{
  "head_dim": 64,
  "hidden_act": "glu",
  "norm": "rmsnorm",
  "norm_eps": 1e-05,
  "positions": "rope",
  "attn_scale": 0.125,
  "extras": ["shifted keys", "a norm on each head", "value embeddings", "hashed n-gram embeddings", "skips across layers", "LayerScale"],
  "init_std_up": 0.0271,
  "learning_rate": 0.000997,
  "weight_decay": 0.36,
  "train_tokens": 734600000,
  "dataset": "wikipedia_en"
}
Each number is 500 + 25 x the weight over its row's rms, rounded and kept within 0 to 999. Layers, rows and columns count from 0. Numbers have three digits each. The size before them is the row's rms in percent of the matrix's.

# layer 8 MLP down (transposed), 832x320, rms 0.0333, rows 567-638, columns 64-127
100:521532550458511526486502488513492497496516494520511510511493503436477499547495509494454524516474522499521494523500436508534505521526474505523525481459486504511492472495545512529476487469493527
114:521483480523479498523451485511535504505506507520506533489509500508499522480492498539499480514557431521504527477474485490494506496450499502493521513464526499526503521449515492551516474570479519
092:485520506491489496451467519532535502481519561504480468489477478482482493517497433505522489523505477507499447483501476500511507488517485460483461537467535513537491500507451527483519463528511530
108:484503503550509498505461518487527498483491458469502520483475466474515468485466486505541499502489508527499565537484515528538514503490525561499474470546501530469511489474502497512526491549487476
095:500519511466494479455498461506499490514470502481457478476537504505517501532526452510490505464540539485526472510522494500520463482521530482478485471457527494518538517495498547498442483496515526
091:510470496515500479497455484512495538462496526521499499520523549484475501473459492434510514511513508521481482491473497445483488492462476487521465475507500486517501555426490496524478512503458507
106:494490501523501534519486509490499501498535498537476495489468468481500501491483494519523551460508504515482546549521505481463489518495471488516506527459532492486495489500509450505485491508473497
108:447501503453499492466508497491522484521497482451535476482516511517528514492505523467512503484493493525472506465492528531540502525515478507495480523537484487465476500491487518484528498524500479
104:519527457482529454518472501473502490537493526529504523487465520501500510495463488508520549492464511516493555466520504493475520519517480507541507554477483504541502515501473493521472544480510442
099:501514539473537503497523535484490483551463485517533483534512499455526471496468496476494514498453559538487468520509470511505545482498507505486484552495492477552544473485499490490481514495464521
105:510466443535468499483512489493488524518503493456530502542528555475513509450524501513523489501487515501506505489513513547472469485504513468528485521526492502502481470468535513457495544472462488
101:503463455467489491489521517522509514493556455519490509511498540528478509495477508528451485454483501471500497451521453525546504516480510483513519503507484545513531501507484514491542490546505493
104:508486481533487507471520472495500505443502500514499522469499490514487512493472489507503518443513529507498481505478547468517423499513507465472534467494475524533454507491499475520518522527506503
105:512538480539510496529485530490500537500505517522518503500491490537546493481500487471497464518494525523507463514478532519510504492475444473513524537481437513492512485472520466491484525502513546
104:485490501470492536517498531507472519485516503489497484548506493530519448518521519488478497486506503489515464517499514471474504493514494472532542519509443485499533486489489476485467459460488534
102:508498512499515512520452527518465493535498503513561506482503511533543446479483463533497504471519538493486498506453477454505486462467474488533525536523474531532495533512469498507488526543477503
083:497504498505531522509486491525499516462508492504546495535505546485467475495474461549516524501480524533462460506505499481508485465482506491525484540508490506485493540499517480550511487465509502
100:496475531511477463534472454480488518528511481503555526450507477489487499535507491519503463524457508512526490468468511493518494495474514475467498465523504477508484524432498471471490505501477521
119:492502505506508473478499502511518512517504472471503560458492521478541492466476518474475463494460518474486479502507508491509531503467492457488487527510521501481498461529486510535494536474521520
110:501451497496483449524531490466476486534531515513516509482490447479495509468485480519546515496502515488526517546505490490492503486502509505488488483457486461534486465462530458513555465541476468
102:541533488449519508482486526503504558529545504440501486478475531489502511509495554498468515500487543487524462496478546474560472483443528509499492506511537468497489473437483505552521534492483505
091:487492497513500489505526492536482481476474523496476525446513466477509464519530517530535529503516502486512503538461486493505482466522481517487491513475481471529493503487517474514507500473447511
104:480499517516487518557492513492521486519527509481470485478478511517517530531488521521513481517528487491512510478490533547484488480477476476513538520530500511511487537499475498458454448500526449
100:516479572465512502537473524507455476521519493499505490519515486472485504490506497498449501496498531532501494516498505535478517519531530491538488539484514444505481525521423531488491501501527483
103:449506490461530522500529469524519472502522504498516522489551511495498521520504515495510498510520545458494517478528529504504474482525473515537521522514507524534513498484526540470467533446484494
092:525506464481458522498482500518520518527494505503469513500500461524513509483509433502487509507520489478484491499480510511498465507482481467533532467488525503526473501508485524500459475567518467
097:494524501479463480552551474520477459532494481492486516531493476484538482525524475498532518506511504508493541511461517483491538470494541456481446502520545520512448522505502524530504489500516513
108:483521507483532472504507511500550482480486473518484530514494497499526467549545525523490498464504516501507471502499502477466512519516483507533523497491517493512516504526563506481534490481487516
096:508540519454535507529487509494477463498452540525501482476508497513519482529510549511495553519542516505533536526482536518523505483480524536482497458509487502540520490517525496501482512515483459
082:492483512528508553492470507511534496483455505475460490501507476492526448501469460496485517514522495486533496481511479504545486505520511520515467531526492485507534536554516546538526525490444522
107:533488475497531480504471473507500462529459509505501546523518489503483504464452532534490462502546542520479541504525467482496461552444491500546514495495570493481548441517488466515488485530483494
109:471473476489527492468514485529457476490486525495494490535509452448504487512475524462529501564464508520564504508508529529505504492527519456455492494468436490489491523503512495483461512499469492
092:526504462476483480479495472509491506485475467494542509491490521472534504514471508537491479520507477531484494496556484471477474487467475464503491502522520507542520467487533495505493495499492487
109:502516515516441546539478488506541460473457507537474500490481489453462510527474548507492486562502509534516553472486462515496470469436467510517492491507538522481471507495518498465481492530548506
095:497499491490473435514506508488430511542547540510526509486475505502537515511530466473508504514516524504476521495484482481511490478466515460490489514499449479479535493506506508492487539465497440
106:476484498501525478483483520486490437471558435508528530526510513486502509516522480512498486481497520498521501432488553495573480519516551486528536484530456492506563464533527526465495517503494482
082:521485509499467535520500479514492539493474499519527501452458467461489537519512493514514504496511509486507502539449465482515477507524474484466534545461539526530487533498499448532506511483525487
104:527507485481492511493472522491528462490521513569520500475449503482454486506477488487499493483496501554503551499473513517500480485476469526505483479521457522490524494459516505464503504525476547
114:504483506460463471522503548476501503512488475499509496500510530487551532475408499507547508524482505515507494479490530509440496480472524473505528490487480540488469556543504526481433484510466507
098:488520506530447499493553471478455512474472517495468483473497447520475503558477508494498552498516479479519509498486465494493517525508514527503537474471561512511507490454474494522469484452546520
114:501524524504510480540523507523488503495539483530536513500485502517487508505507472523470488508518550474482521529452512511504525508530447499513494503534548496464465467497512519481497501492475458
110:517474502507532458501498472452471456543505507544496522504483493509552499472468481495473461485502531483523516506464491485489500466506489513508462480521506545488539496496470529465509521498503533
090:510499439486500510504510490500534531523502481528489501529468525525487472490490501503479509512505506467495520489544479491480496490495465485490485501531504506486473509477430513502470560502521469
105:496512459522476494527513506505523486487505531505497490513509508503485508516438509515512493527473491448501527483447494480520528513507537506502471470500507496516546500536561491508510489493525467
093:527528471543550492517457474478496510496504517481505520539500488521476479519524549495512465532439557509545506545497474508491478496490501528451508492531477498480476509504543523473530481494543474
110:505497437477524558505463489519490512477529546479450518531529485464520493461455408501529490538483509465515462482534535477534469495501537466488504514537500491517519540528473505489503499493523500
093:474484508476507532491559517481516518464504509489520496510518508475508537518510471456563518476497450495483508485482482466487530516520515530508509488535467533486517428432464505490552487480504510
110:501494517471463486506481528519506488505515525485459539478495496537525491498483451546498503488503520503536468461533508540459496506514495501502500493501509522491501524523490507514480500510457493
108:496500542507503545501528464532507511560484474439511505508484495466515463501523494483514499495546501518474498504488523504483541452485491491513482497543504492457492517476501506520526526484504503
072:541465513473518523475427497529520553518509520533492526472495464467502487538512512517532464510490465506512506538522523472481529477462482494486492534523502495491455517500509512533515474484498507
087:530493527467532495513512500459505500488469474532527500524472471481493516521521499487503502469530484472477501516515496507507469486473516520544441479563491503481496481497477487499509479520525533
078:495498475510465537477468540524505470490462518470500495491464452516529480499457487503447519502466478510539467479467500531528495504509523518512469447521502489508494499537499522503509528550496551
102:495502490509504469471482493466490520520517495485526487528494508459534487513513467487499503461493498492485486502527531448551515519516518489472478545480543476486486472514497468476508483506484486
099:506498478457498508534485496469493501511507489482530530452498487508486508515497489476518446493513498488497465507492504479514550517507496494503497477467479503476480440471495485483445489489461516
095:487428504497495516500471502499507499504477458485508481522508495501521443505455486521496476529471490484494501510505516498480517504548473467445493478465517490534520459523522518504526506470486471
104:506469526501482465473480495513489526477498497479446528479496461502464567416482508465475499513537500508481522499520488501490534486471497479515500531488544481542503525535529501471514512491509503
125:487479543488512498480523524514483467504516550502474506509521519500531501525452480510508531496506548540536532479500524473528513481470474510505492502464489481508510511530527465517505552516494514
083:534508469471503474506516519491465554511502513496521463490460528480513572494500486473525472499470487493440497488482530486473553527482469451515555498481503496465495545470493504492488486485515458
117:465536522476525504440485517491509467530469465460539496506483502528510495503468512464508501507506531492514511549528477533522552468471471551510534500489530486506482476514516498510492482445493457
110:450488515530482471496518505500472490513463475494531509526491498516437493501512471537500488546441537535496458467458527537520517491507471474472458516500493459515453487490496461519465535480534473
102:499489524560493483498503481509510537474499475478512519507484519498520512452507469457476512450441538502489493503470516499473571534507493542471480491562503515469520520480484479469475534498482484
100:523504512451524445539523484519536531465506497493493472523539506511560469521490444484512515502537520521512462506498503515481484496483544497506500494506551519513505547495486514461463494532475506
098:502512488488507506492556468465551504543480510417525505475459494562462472540503507495518505464473495532509480488502494461516519510510537553487514511504507511497510441470477504517518485492485507
098:463500571488503458518495488519525487463484510482482527514507516524532477490490498504511517534476464501522491528562535510488459511504504532490521502542508488508502532530449490509486590468470540
084:495491515474462483467498483478448447493475494495513500503465512523524500484487507502488511488473534499506548492463501482504483493566514526493501495500511472515502494513477497523514472436489526
090:513468500475484452491489524485525523520481503478563491493500526452522531491489507528462420509539554548484474519507521512502509519506463490446522504485534485457450520526482513471522488456503486
090:519498516495509494509528488485484475502531499508456481482545520548481479542522505512452481530501500447471492470506535518499533521528477561528534473498485536513482563526459550525526471482516534
105:492470499479493507450509541483518502493455510479507506474503486498523522501485498478527481516496526482523522451507504501494531487485459469532448501522473508503525573468510485489497482524533490
082:491475499476501495528561487473501517479516496535508521505520500472498502490486510436516522489499503523449523476485551483475483529491496502504464553489500485504502503513489450491510484484512501
106:478471511503463523445533460452552483463517472514493533474532502530478509509506523530474489534516494480441514498539511492500500508512508487495520476496537498498509515524509528526470505509494458
100:504463507511518496468489503529489466539493528508517519485477461470506522451575491469491540496495487502523528488485488484498478516459506476492459519501478492530510471540519493497508510503482468
092:521533554465495550477484508492498477511507486461530500506486488527503465506515526478471496474501459515515505502491509501524543558521514477512507550526482525489498492506534478482525546544441482
# layer 8 MLP gate, 832x320, rms 0.0389, rows 568-638, columns 64-127
099:519508471508494479479494487504473537526494517478510540516497531462481518524511505465529466534477475487455491478500494510444498553455487476488519514459467497492470437509507519442476492447514499
088:540507547478473487452504476486456480510529434521516519501499500481476524521504512470502452481542482527472529525522510477469508539506516469489527546491513516551494495448500472475502529497482484
103:472525512480548487511514498490512520507512479471538501461434524457471450520486463465497471515527508503474501535490530501489478497556532483494485505497495524515467530447501496480479490506498499
095:530485465509501444470527477493474488526512505450528491509551569500481509483510489455467499503511486528504503507482471466457489497465434470479570468469486493468485493498483534473484477490498516
091:510553521508555467515504480508491490509481526498520508501509532478470547496514519539522461482509514521517485481505497516510531512481527510500525516515518531522470493481489450485518480473507466
102:491479563496509448509509494489459505519515477519496519481491523523484533525505517489534427486526522483519510491490512510430511477488522510491513519497468490539475521449520462494490500475504510
117:497479493463477480518550470455499515480522464526502500480508507499476493531463493451507500484510507517458512485516526497474483494526498477460527496453478479497461490475455504520477451499543498
103:528465463491480492466472471512473512535512504499506497479499539483517543502521546547498457530456456484469535513508474484455474542522478462488496533488523518522506516475517479519485493513505479
095:457508503455546473531522508491495534568506470501522514510481511475471438487507496460519509502487525533476520542488483518503550516501485496483503515470493518546511512485496448510491483479520530
099:540499506461485459509520545473475536532524476513501514481479484478488499484459506509473474572512463521489477500501526485487482553482492533490502503525518515510491520469503477501484467502508428
096:485517510486500454504498517486500571521518496530514496472467437520484541503513456489508437521493489523472479523527514475470497477519463430467473491521465478509500475489509500479459472522515515
105:522449492456499492507514466482491500499487498545511488461480457470501549504518533496506463533542504523485550547519507468484506554483491460516468499451493545507526443444527466482516514526493475
103:508472489468485492530527489475492500541511491490537484476472503514499540537515445497509481457513503498476501536484493483520524468471504465477484508455454550535485462452492477453513453481494505
103:551516550499528502499487498485504514506520516524531509462445488498469533537521470457537491497512471520489499546478537490469529531506532521476562507509445517508477451496508474471462477486512527
101:501547501470489449481564492498497482503509516498494520494489501486466530520497502495552464476516502494486507474528506459445482497539503491490522487517529491490466488488568476510516518469523512
088:512489527516556515518520497507490517506488503504493460501497510459541487510529495459508441507512442474483511486485486497526535498464523494473528573487498560491472464481529534467488496475500498
096:516488519479543510526511466481520522526553481517549511485471483480493489520486537467552449507494509516490517483500539495498519525469518510471485509465479487500482497450476499435499522511513488
108:519483519494496497482557479454475528496508477524548495501486516432471530489504467509547451482510471499472516503521540487500509492482516475493550498494498484520476484414513476498503404496479504
099:531494512509473484490470516454450483512501540473512482421499500500501568524535499483503473494491467483482512451495483484490458527494478485487481497530455503521513509511464522468469465503522508
103:489524486473497496561539511458478520506523469551521509469445490467457493491476488502493519502522527558486516518537510512500507518488514533520494517465514509509461490444482474483511487529459450
098:524463502498481490512515504494491522493520492541560566492484504489494525519511481509514471494491476496506503597501507467495508500455475489435531533455499532554477479482513508464496496518488497
098:510503493518521499453511503501484559497515502550551483516442483525457557491485528485519517519533479499491474503471499462491494547533492483489502483504454535519483486439502486468513483499439480
101:497527538450520472545555532497486545513481484514529550486488500460513503512496520508493472508519490498482500511506532464509494544510457491499530502503474539543494552470467502487488488473502504
101:549435502505484488553505469503515519497537485475524505481457491501524535518505474483511523548531457540477497516496510507504509530496512467450498525485455520481501517444490475514499501506473506
096:494501548495524502494484511522486523497518458491504484445489530478478486494504563472542488499459515524463513464508486492495535494508533498479471503516440550520529503465520467478474489435505449
096:513477498480538515471500496503509536501527475515468572458525508446484504518495494519480464513484512469463494507513486486474457479500483491544514522460523493500479494493542490456492508474541487
102:512492498493522490482505487495528513502522466481524564515477530472485554550512516467473474548528467503476499508505556477476519525507509446500504491532522535504484516479505484501464484513496475
100:497511534452475501500513510484510504558505500499523536479516476477448491497515466483518478533532474518471454479478499494486509515423510508495525475481497476537504457487464484495501486499527464
085:537503525469508477542548488491460507528519472461520522499493537474487524530528519452526499530510498523478488519511543441493511529484513488503551508491471507531523502476496471467492506475529491
100:498455486492490498513527537464476490539505469521530508476461461488482540548499507514522481512539490526449505512508546493492487564486542485495523518530450560491496474486469498486486455482535489
104:469496507474487483517524479474463510510527503471536533500454531483488494517527539478538508539519495500483475518501498488457476531444524507507492525466491515505512505443513487481488478418530468
097:535504484493521458481519508489462503547502491502520459467489496445529484496492511517553497487525494504465520520466526504487476531471489487476543524479504501520477506480513520473486472536507479
104:509500506510540481472513503514509493457511448487525498504467530492519546487493483474487517522489484486459500540491562500483465545507483485523565518519457537526507512455500483518507455481439474
093:507498531504519459528544475476451508516520466502483524463468521470501545490505508482502528509564483525452489492497522487458475506535519477524505523459498554500464472455471492536491484481529495
105:504484518480489477500509477464532508547543504477502493506496487471516529457470508525527498489519507504464479522556532490498527504475467448469550521520496524507486505478546469508471488486513480
090:528488501493500478491519486486449554513528478540528507487464533472584534503509508488523496528522506480481497506497525503451491492494518511492482487512480528548500479473449461488502501501468470
112:535495504468518460540540499482515510520490492526503529484445510497496530559535494458546489524505473495466499525494497486491477504515523473510514529547446519536467468510477466474471492508493470
105:521500525478520484512526478494506513545527491491544502512502473481497503505505480543509473539481490539463519494530502485505480497467466477479520511500471511525432466481500485492504475522498464
108:526509493485542463498548448501478488529499483536532484500512538490504508483498504554528469502501480495473481518510507464459490478511489498518500542468474478511468532541550506487526480534537503
107:513491516477524484547534512500480490494489499487514514499478507452465489469524480431514485507510536495500510526530520492478474509519524448470539558504495534519472518477528438483517478508493457
102:541480526511461504530516477509483528528492501571505498530482570480525547466501510501547479465536470519495498546521500483467484511459470479460527549476478538475482499477520503472509499484492497
091:545504505499575443514535500511508515535490483512501501488462505488486501476492550503489492506502495516489505490544466478492534472490508481506540539482518520531468539488474502455500504539513487
109:520493503485482490499496492490500534504529483480490515508481512478536537485479517492538504549489487508483498526525560479497518522473508468489526498492506510538467464471512474518455526498530441
098:515499517487501464467530476488482518513553454518535529483479551484469497514486454467542439523471462524479501514525538485504498510475462498514554502469439530516486493458485517494470461472471442
110:501551504494489482528505471481532509540512497518510539479460486441509518499472521488486474490502496500444508503526478514497478494512499467483552540493501517525428508489551470511469473493542466
096:497517480449552489485537485512483512518504469488530525469455502450454545480491493462511520545520449534518473497497528467483536537532500503489519520500504543519487509434482511497396472466491493
109:522477538470517479521488492463462517504534495495533481489440507494504500478485481479538478513494520529442511526495502528486508521487473478486504505500482521534478485504461484454474465499472519
104:530511557461478503529511504486502527518539477496524538482476476485527482527529500469524501545507499544510512535548519485479476501528499508500505525457475543545506467491518524453487505468473446
085:510443499482499503458462519530505532498509494535480538474498476472492518535551533485505504542520492520514496506513506463489461484445513471506500502509491515504450527482541497527510501488514510
097:488517498473505488541503511422511527498501521506495547489459519493502492525472499479575489524504509486508506533521524502470493511523519476473507511473530508507498493496504498494485482504518491
085:505489508523470489525543470486477506523494459482490491495502538482450522500507547469521466501533517496478518522524514480482503498515514481489542534473478489517472501463510445485453463459522497
102:528505543479474520506494476474497518526514506582551484466494552469484509469492520512504476524523490519468537530508510512455457494458478486459508492510474531494474474485529495491488438513496469
097:558462513495517476521542512497493517518498502506557523471437499456462525501510499529519508493489519535488497501510498507491474534477513454515508530510480497498443493468518496503504455513519526
093:537475504526501483500539480492497516535502478551517508516497530468490572460482533494543483559508476541499479536523512479453442521502543461494535482495477534510435489452476479477497530507521489
101:524453486461514480475548528479497497480500493514514536472488512499507504507505481520497479542518456478491523530484554502498498541497469481511520524483500524504508458514513515492479507501534487
105:558479540494502510552522504511484497521500478525500512478473491493469541499500513501545471478491490537475508488492507465472446509469493465511529539497480514475501496476468467484481489454498463
089:540497490492487476495485484444488545526515485494499524477490497516512579529482512493517514509516480515456533471521555504482458490536527457498543500510481508561502468474480472501478507472515499
111:491482526495485487497522486458478544457493499520504466457492547431466546505519489550556498530522472507462559497507543451451495488501502496488512495498504529528468469456519487448525469485527491
108:477506532478482508523498493495492507509506505518511515510496517455511517474505515546526475504470506520479495510470561481496487506479473477486473479469439506499505480485494462482508481485490510
099:506496542511494500546522494474482486532494521515528513485501524439497521517510497530473488490490513486501530513479517474503508507493490502469477476501488507544476448479472456513501466462490525
102:507487559491504496508489459477503477539531416505486508494495528487508515494510529465498472499472515492461495548500522496474494496520556494490489525475485521487474521482500485518451470460501484
097:517452516489504469502501524482483530513521497545476490509504513457510523488500457459483441543520494500488554500538528535486476472482484421541539496494495498527477553502529507476470508530488500
095:515491489510493502470535526485514507498484473473497497459491519451476525514499553473497503480555477472494523499515483482461515527506451469502548542488529492511484483466534485466501489490562516
089:554475504511507509544469518509526516506521506527482448473514480461539501553574545470512525536579469484482476489542486503492501484460475465494509538455508507524480501482546475474489511498502500
100:508463531475517470494504474486447521486506482515537475469489546475502500478483468505513484482502485556475534567522499494451497509497508472470538557504482525533496486483496499496528485501479485
092:484503559487557501475527442481481485504513486460528511441441488512479502491477488476525522488514497537509535533470537507495492503520514494491527518512472548529489457459506471494486534491439464
109:504500525450531489518525489489484512514508496516496502482514549486525516464487491530537462490487495500492526505485519503457476515467528482493524574489467492526504503482507467490509488470529479
086:490471513458517475514573454463500500493495489546529499490498498497511517494506461462491495499513510550471537504509513478455501471498480485477494522500423493498474465492515493493457471440523466
101:530509484527477477482516513506512517507492479516492494502473535517513490499486517447514499492514445543502495498496500492542501501484484473508497493428488500502517531459512493502467503446517501
101:527464540538488481488495529488484551521534489543499472497494475469528510484537491510520494484499499492475510509504506497503499490488479460443497504470466497522482474530499485492551471503515481
096:494492489558519486505546497497511481534496485499529498495499575484524508488458494511525467502510480548476519528515530520461520526532517479504520542468505488521523463498491493511491494545483500
# layer 8 MLP up, 832x320, rms 0.0357, rows 568-638, columns 64-127
103:494497509536538506509491526492506468467495500561492452439506465502499490496492488537507516473485545522517524526525466497548487466501469541492487492502489509515496547514509468498527502564497503
084:504524535499465510443490505507453459488508458521495502527538491477464507503492519464490487470515490515499512508524482501483488530501514498523501537499528504548482514468487488504526536492492499
104:499466478493530485518473485515531466489532481453505511500494485493501491522519495538553477562477518510508522492513528446464468519530517491524498447520517481493457488501515492501477482517533515
087:484470527526475509498518525519476479490505505527521528531462458465513504474492496481540489495492484533499487481497456467498543539500496442508493513524463533502484469479474519489524493487477507
087:538508478509500548484496513514511456479474507529517503493484470540508515490567508495473505454479476493524493514486547501445518492522517493511485494511530529453497453506501486512514517475484463
115:519497448524513556497521483532521496529495513482506530526505504496495490468501493516478597521476498534462519482520485493557480533493467481480494522501519543462510494543507497492505488515491515
115:489455491488444467489511502468515526471513481511455485493493488499472501496466472529511474460464512487467493520512506526464534446476505513483512518473491463507496478499482522514469477540491522
091:436479531464490484491473516501498503495512495450475505508473523512512525557498466538513484497472519485505505496461516497477495495502513492508467539474458505468511548487522506464503468519544495
103:529477503438568544523511466510503486511521525522480546482498500496473471488517545489523473521481513454486501476498472471523503549503516509556516473481528547515481489522540509473549496449529495
104:523525512512505519537487466508535526469484481484548488496544522529444507498506528484484498459503508477495472542505483486501548515457490477487492559464505495482502515488539540494510559502496498
094:476532532503535444524498545513516506470463515541452483510436513536511496520479507552481495485506503505510505498499504503509533473532464532504498510487486488514492533493480536506490497507511482
096:508508486467468496489499538445518507522492542540466488503488484503508533459483475502492483499521467487503549497479530505530440526484510477521473485486521488490527465479504489487497529517528514
114:500442502474469529521509465505514474509485516497496478475495489527505533542530481501482480449529507487509466548475476471536511478470480464490472480472470540520471501455482498457532449488483522
107:489480453504477507511519499504470527519501484506464502536571489466505485451488499498450498513462539466508507450512435510509473509479483472505458507486549512500498567525514491522512501541502480
093:469546498505502485453443473516511535488493519492523529486464515488486552493539515570505466464495495479501494490523537520490478497510458525495504522500537478508457493483500503505517500509511464
083:498509507494495555510469543500491513494470517506508525474476496489516504500560510461469489516536442494502497508479542466470488510499500495510498502493504501473517455513487514464467501474496468
092:535488537481510541513493494506543488518541459499516519486494481544536500520483511508507484534476522515476510497485532512525496515484519502518484492454477477518493528470470526457498517510465532
157:487449475507467529479538506469496531471479513535535539543467498464490528464497481545501478471471462470514497513506505488495539467520533516533547440516518460498471505456530454520530456528485529
091:463504528508468507501501556516515506510523522530495498512517497459507460452502491493510531484504515496499514517514510508551529484466499482490468473480498515469547468496522483530546542483525504
103:517527501503455506453473506510480476541499491482519521511550546509504484503533490429558484534459521442495509454465492513491480499522508494513513507497490488514510490508529485506464537465487489
090:496483495467529488500521498490488504506502477488469439480495502476495492483469548510506500516525525497471522446522497505500480504532519474516488464539498468462483512494482495526487477475512481
095:496485477507520485439514485475479478475495513540525496479480482497493480461457504463494495529508459485497489528497493489556522533517493525520471506473506524501504491525508495520481495503454481
106:474547534492525496502519532507498523523462484490522552472474481483514529532488499501473500522500500498490479497483518475543507539508447516535514496532477521544502552514491511508475502501478520
100:459515516522525502483501480518525521463487487510478441466485516511452505494536518489518483519518482480509447490514536469530469488433538474513506509492464549521476542482497531512494514496507494
084:479478543476527479523520535532451483471539473466520478560484486462439493509500492507508466442501564516492535464478511490500505487485559508497460483503476513464530545493497473468519492450512512
088:474487516459515496466476484500516507467483493469510529484507486506483498545538443471499493506532490484498476480529512487495472494476467499533521522508507479489456518503509508494459478506510499
108:543526481522492486478496490467496476514470526485468487488488490508509575521502514538514478451499471517516489489489470502515507490522505506521526498499492501480538500509529546481493485458456485
086:473472477520487488493509540499446511490508495515507473483500562578502498487466465529479468530491516488479512497494481505523484535505466500456518497517514487502501459529501486520498473512457513
100:502538497512498529529487515533515479474478515461479483538529506511483465514531507482486543505481516486551451502480499483539517481502518551534501458532499468480542526532494514509523543505519524
103:494523509470534500531488456511525501485496537484489498485498541480495473434537509484506518495440505470549505518515492479501482490522481504483501491475526475524529500509494489500496572535454510
116:449532507482498499485495497494479486516492519484467508497475466494490471490543531502519517547473530486495468532488518542488501484442557501488465506489498495490493514492528542506474479439531486
088:518504481518506525515512523510516510513472483520481488523495449514499493511489435455523531483479513508483465476554558475491512505500505537478468508475512506498483450539524502506496529463473494
102:499480517525476490541513505488481494504504501538482538493485520497491508542466502502475516518495497491495480505529498533525507488486530501483523498451488513512528491461489505490483480497488469
095:509494493465490497480495525482527511520496511498541500502514496521486505529502518493541441518448502499508547502529512478511506528454481470434526497541490463544528507515529481430482471502469491
107:502509493493470500537497486492535516543521535482505481501515482458535533466472507571524540467508504506481450518545514506524539511475467471476553529515508519499503513486538466517515524490512506
083:491497537473512483523511503485509474520498492461503516498505488507415495517478499494492460489492481555472525507535505477529507538510487454476551537479493500480485521498547508480477462487543501
106:469521516513546506452513489494475472518509508444484483487566499530492506470479519511492511492527533512521506509506519523534491506474485526486516496458561498458546510483522558501516505461528507
142:475477454476459497486510497482450514451514513500482497489491527512519528496499547485490540495525487497489500522489540498483527491528477518489527509464509487449546496500484486527468522494447525
090:526459533498493526529500461511454468527500473520509517485512557489473476521547527505484508506454482503509543484505469541505463538470511513509536486506510509509466496513487510487507488471470495
105:475502435495537512495504548515492496483488465499583518470530542490472515503493501534494509506545536525494523487480445511462451542515520498502434553530529521535472497489493490485461524504551501
108:505539564475504480544506473524532504452497501480500497480507499469476466506506487487523532496458488528506498483511479536502499470526467464461507488524486542515527518509480485520450492511495496
086:507526500490545484528562534508478494496485489494521493530487515500535559480486498498500529465503479513488497498523463502494529484486498482491519539493548489544474511498497527473469523549450455
117:480515517468485513495474532476520508499504524448483466522502516478543499475489507463541496533468504483516492491533550510511526511483514476499485466506530494503469457511521458544460537520517458
087:495520490493464517475507505532536520502504503524474491487514565496512506513469495492518529511481495478477483477493527477530497487502484500542548500507525553494503448464484541518510455479439489
108:480488541503491505462477511504500523517519531510480464537503516516476500480478485449481500545504532498466542538475482510518454451497478485475547519505483511520550530535503499488477525504507576
087:523477508530509478469467434504504494469507516516480489499506511520478492492498535514494498507490523482494506541517466569499505472455501501534504497508478486449477531504518493525533497569548526
114:497489543502508494531482486485466518472530511477502496515459493504493494474476467489527497518496518535469511505486477539509519496486476493473472475502490507524505500522471494470486463529463544
108:446495466544519493515500532490466484459478471541511473532463511481496508515480457488452473521490482483514522479455528498536507489471495494496495488520488476484533487499471522540452519490522531
082:484567482509500483520541458459485451520497500449522477528494537515499502476472468513498504464486512501465490505499488544498533537540510532493506501474527493478537487515468520472485507511479481
096:492499487514511460489499476564463527489476476488487486524490519511522505508562462433477511505504492531486491469487490527520528502552493506506510480517504525524493518483495473467440533489526508
094:468518477561458536532484482534530477484466509479456464545536502524469470484511539481501506471510533462559474489486471508518518454530500541524503495511501462475485523509521479540495512471521534
118:492503466553509487471507513480505490499530482435501546486484457493509549534518490495525491469512492503484480516533500492508503524556502488509533510489535521499511507497506500473488496470540491
116:481514485488477497491490481495484522452515500499460518513590529527548502505490534460505473495516476465479490493523503486483548445516486514511502473487494541492541494528465473501488517466466460
093:517502483560495518499512503522534505517497527539472489526523516484504537450490530509527524544506486502553457504508484488476444508526534501518503460525509509480456506489478500525530567537515505
100:533506505491485496507487470499526481500505492510521498461503505513487513546486479514510529501538507464492481499535476482552506502526514493472499512492494519501505492506493517493493515531511492
139:575448541517529523548509460505511503476470524486488501477470491480458524509492480499545463457484472505477502531508466480491486490484489465483541494499514519462496493502504495473458519493484500
085:490464542464526492500552498504466486507504465512524505480475529464483460497523488519515453493507504526478510555499476476486538538446471485482476535478506515474481515482525501454501451505489469
126:503487432499490515519471498552538468549526489534508527545489487533494489529488497481470496476502504513507492520515422550553519540480472489463477494466467464507533531542481472558487512520473499
111:491512506488487503542511499495495513492491502549508488510479495489540520543508523477566491477483457478494483522462507453490485507431498513502455562500442556487525483491505468548509501505507512
099:508524465483496490489479494491486535468515487500457465511489520554526445507508510466493511512487494488507450462521499509516516474489506504531523498510488519468541509523560491468496522536510476
101:497495452472481500492516527502485516493458563475540491536486476512485487483518443516497514510499494542507490483524513514512467522489430493496537499528532489509515459514513488480531512520502505
090:472444490507493532493491490569462504533523482530522487534513495471506513508512489542455491510496501513497512528537514473505498488462477463464499488485487484488475490533477513528477522504513540
092:496484485492434499515499463458486505545501525494540469536472490504528507471505470514510519460532497533527478474482505431504494504548535513519430442496504513492483509474504470511543484496487500
073:515513472528519505537474504516543533514506476510486482499500483468490457552486525486508525559511447497504454496514517493510498524444505495510492518472480506471493499507511522502517517541547469
088:502538474485491493510535509488525488524484487498498524488471432523500534523527524482497504539524482442470496475492507511521502517497496482546497451480507504494496473457516465484422494450516502
083:464503552510563516464503457492480470487483494462509503449459471499480508486492488471531547476504493519527527541466533538504502477513515503510517498528493536532480459481515468509500558500436479
105:489524488471534491526524506513499502528480494483503492484515545479494493519486530533525464471492534466492526508514494443488487484444466507486516566473511479519491540461509458486513533486509493
091:530518519499497477492488530488456528528524474466511525490461530481487529520497553528541480525495474488470502518522517497498484570489519468498550519476554536528499508463481480469504494535475499
090:565545511491525527479440525512496507523520496497466493486490477504499489508478516462496516475489530506505510500501475521520529509487468508551498498506545526469560508512492479501472497505522502
093:471524497505466498485505528495527522517488484506490469491511481528513526522534449503509504493526503534470445541508509504492528513541483490455514440530481485468524500494424518464508489445534477
091:478454493461447460457502467502494540462523506510516514503500470485481516510506505491483534505510495492489507470481484480513442480482509485481448412517494528521484531490483545488495470418517507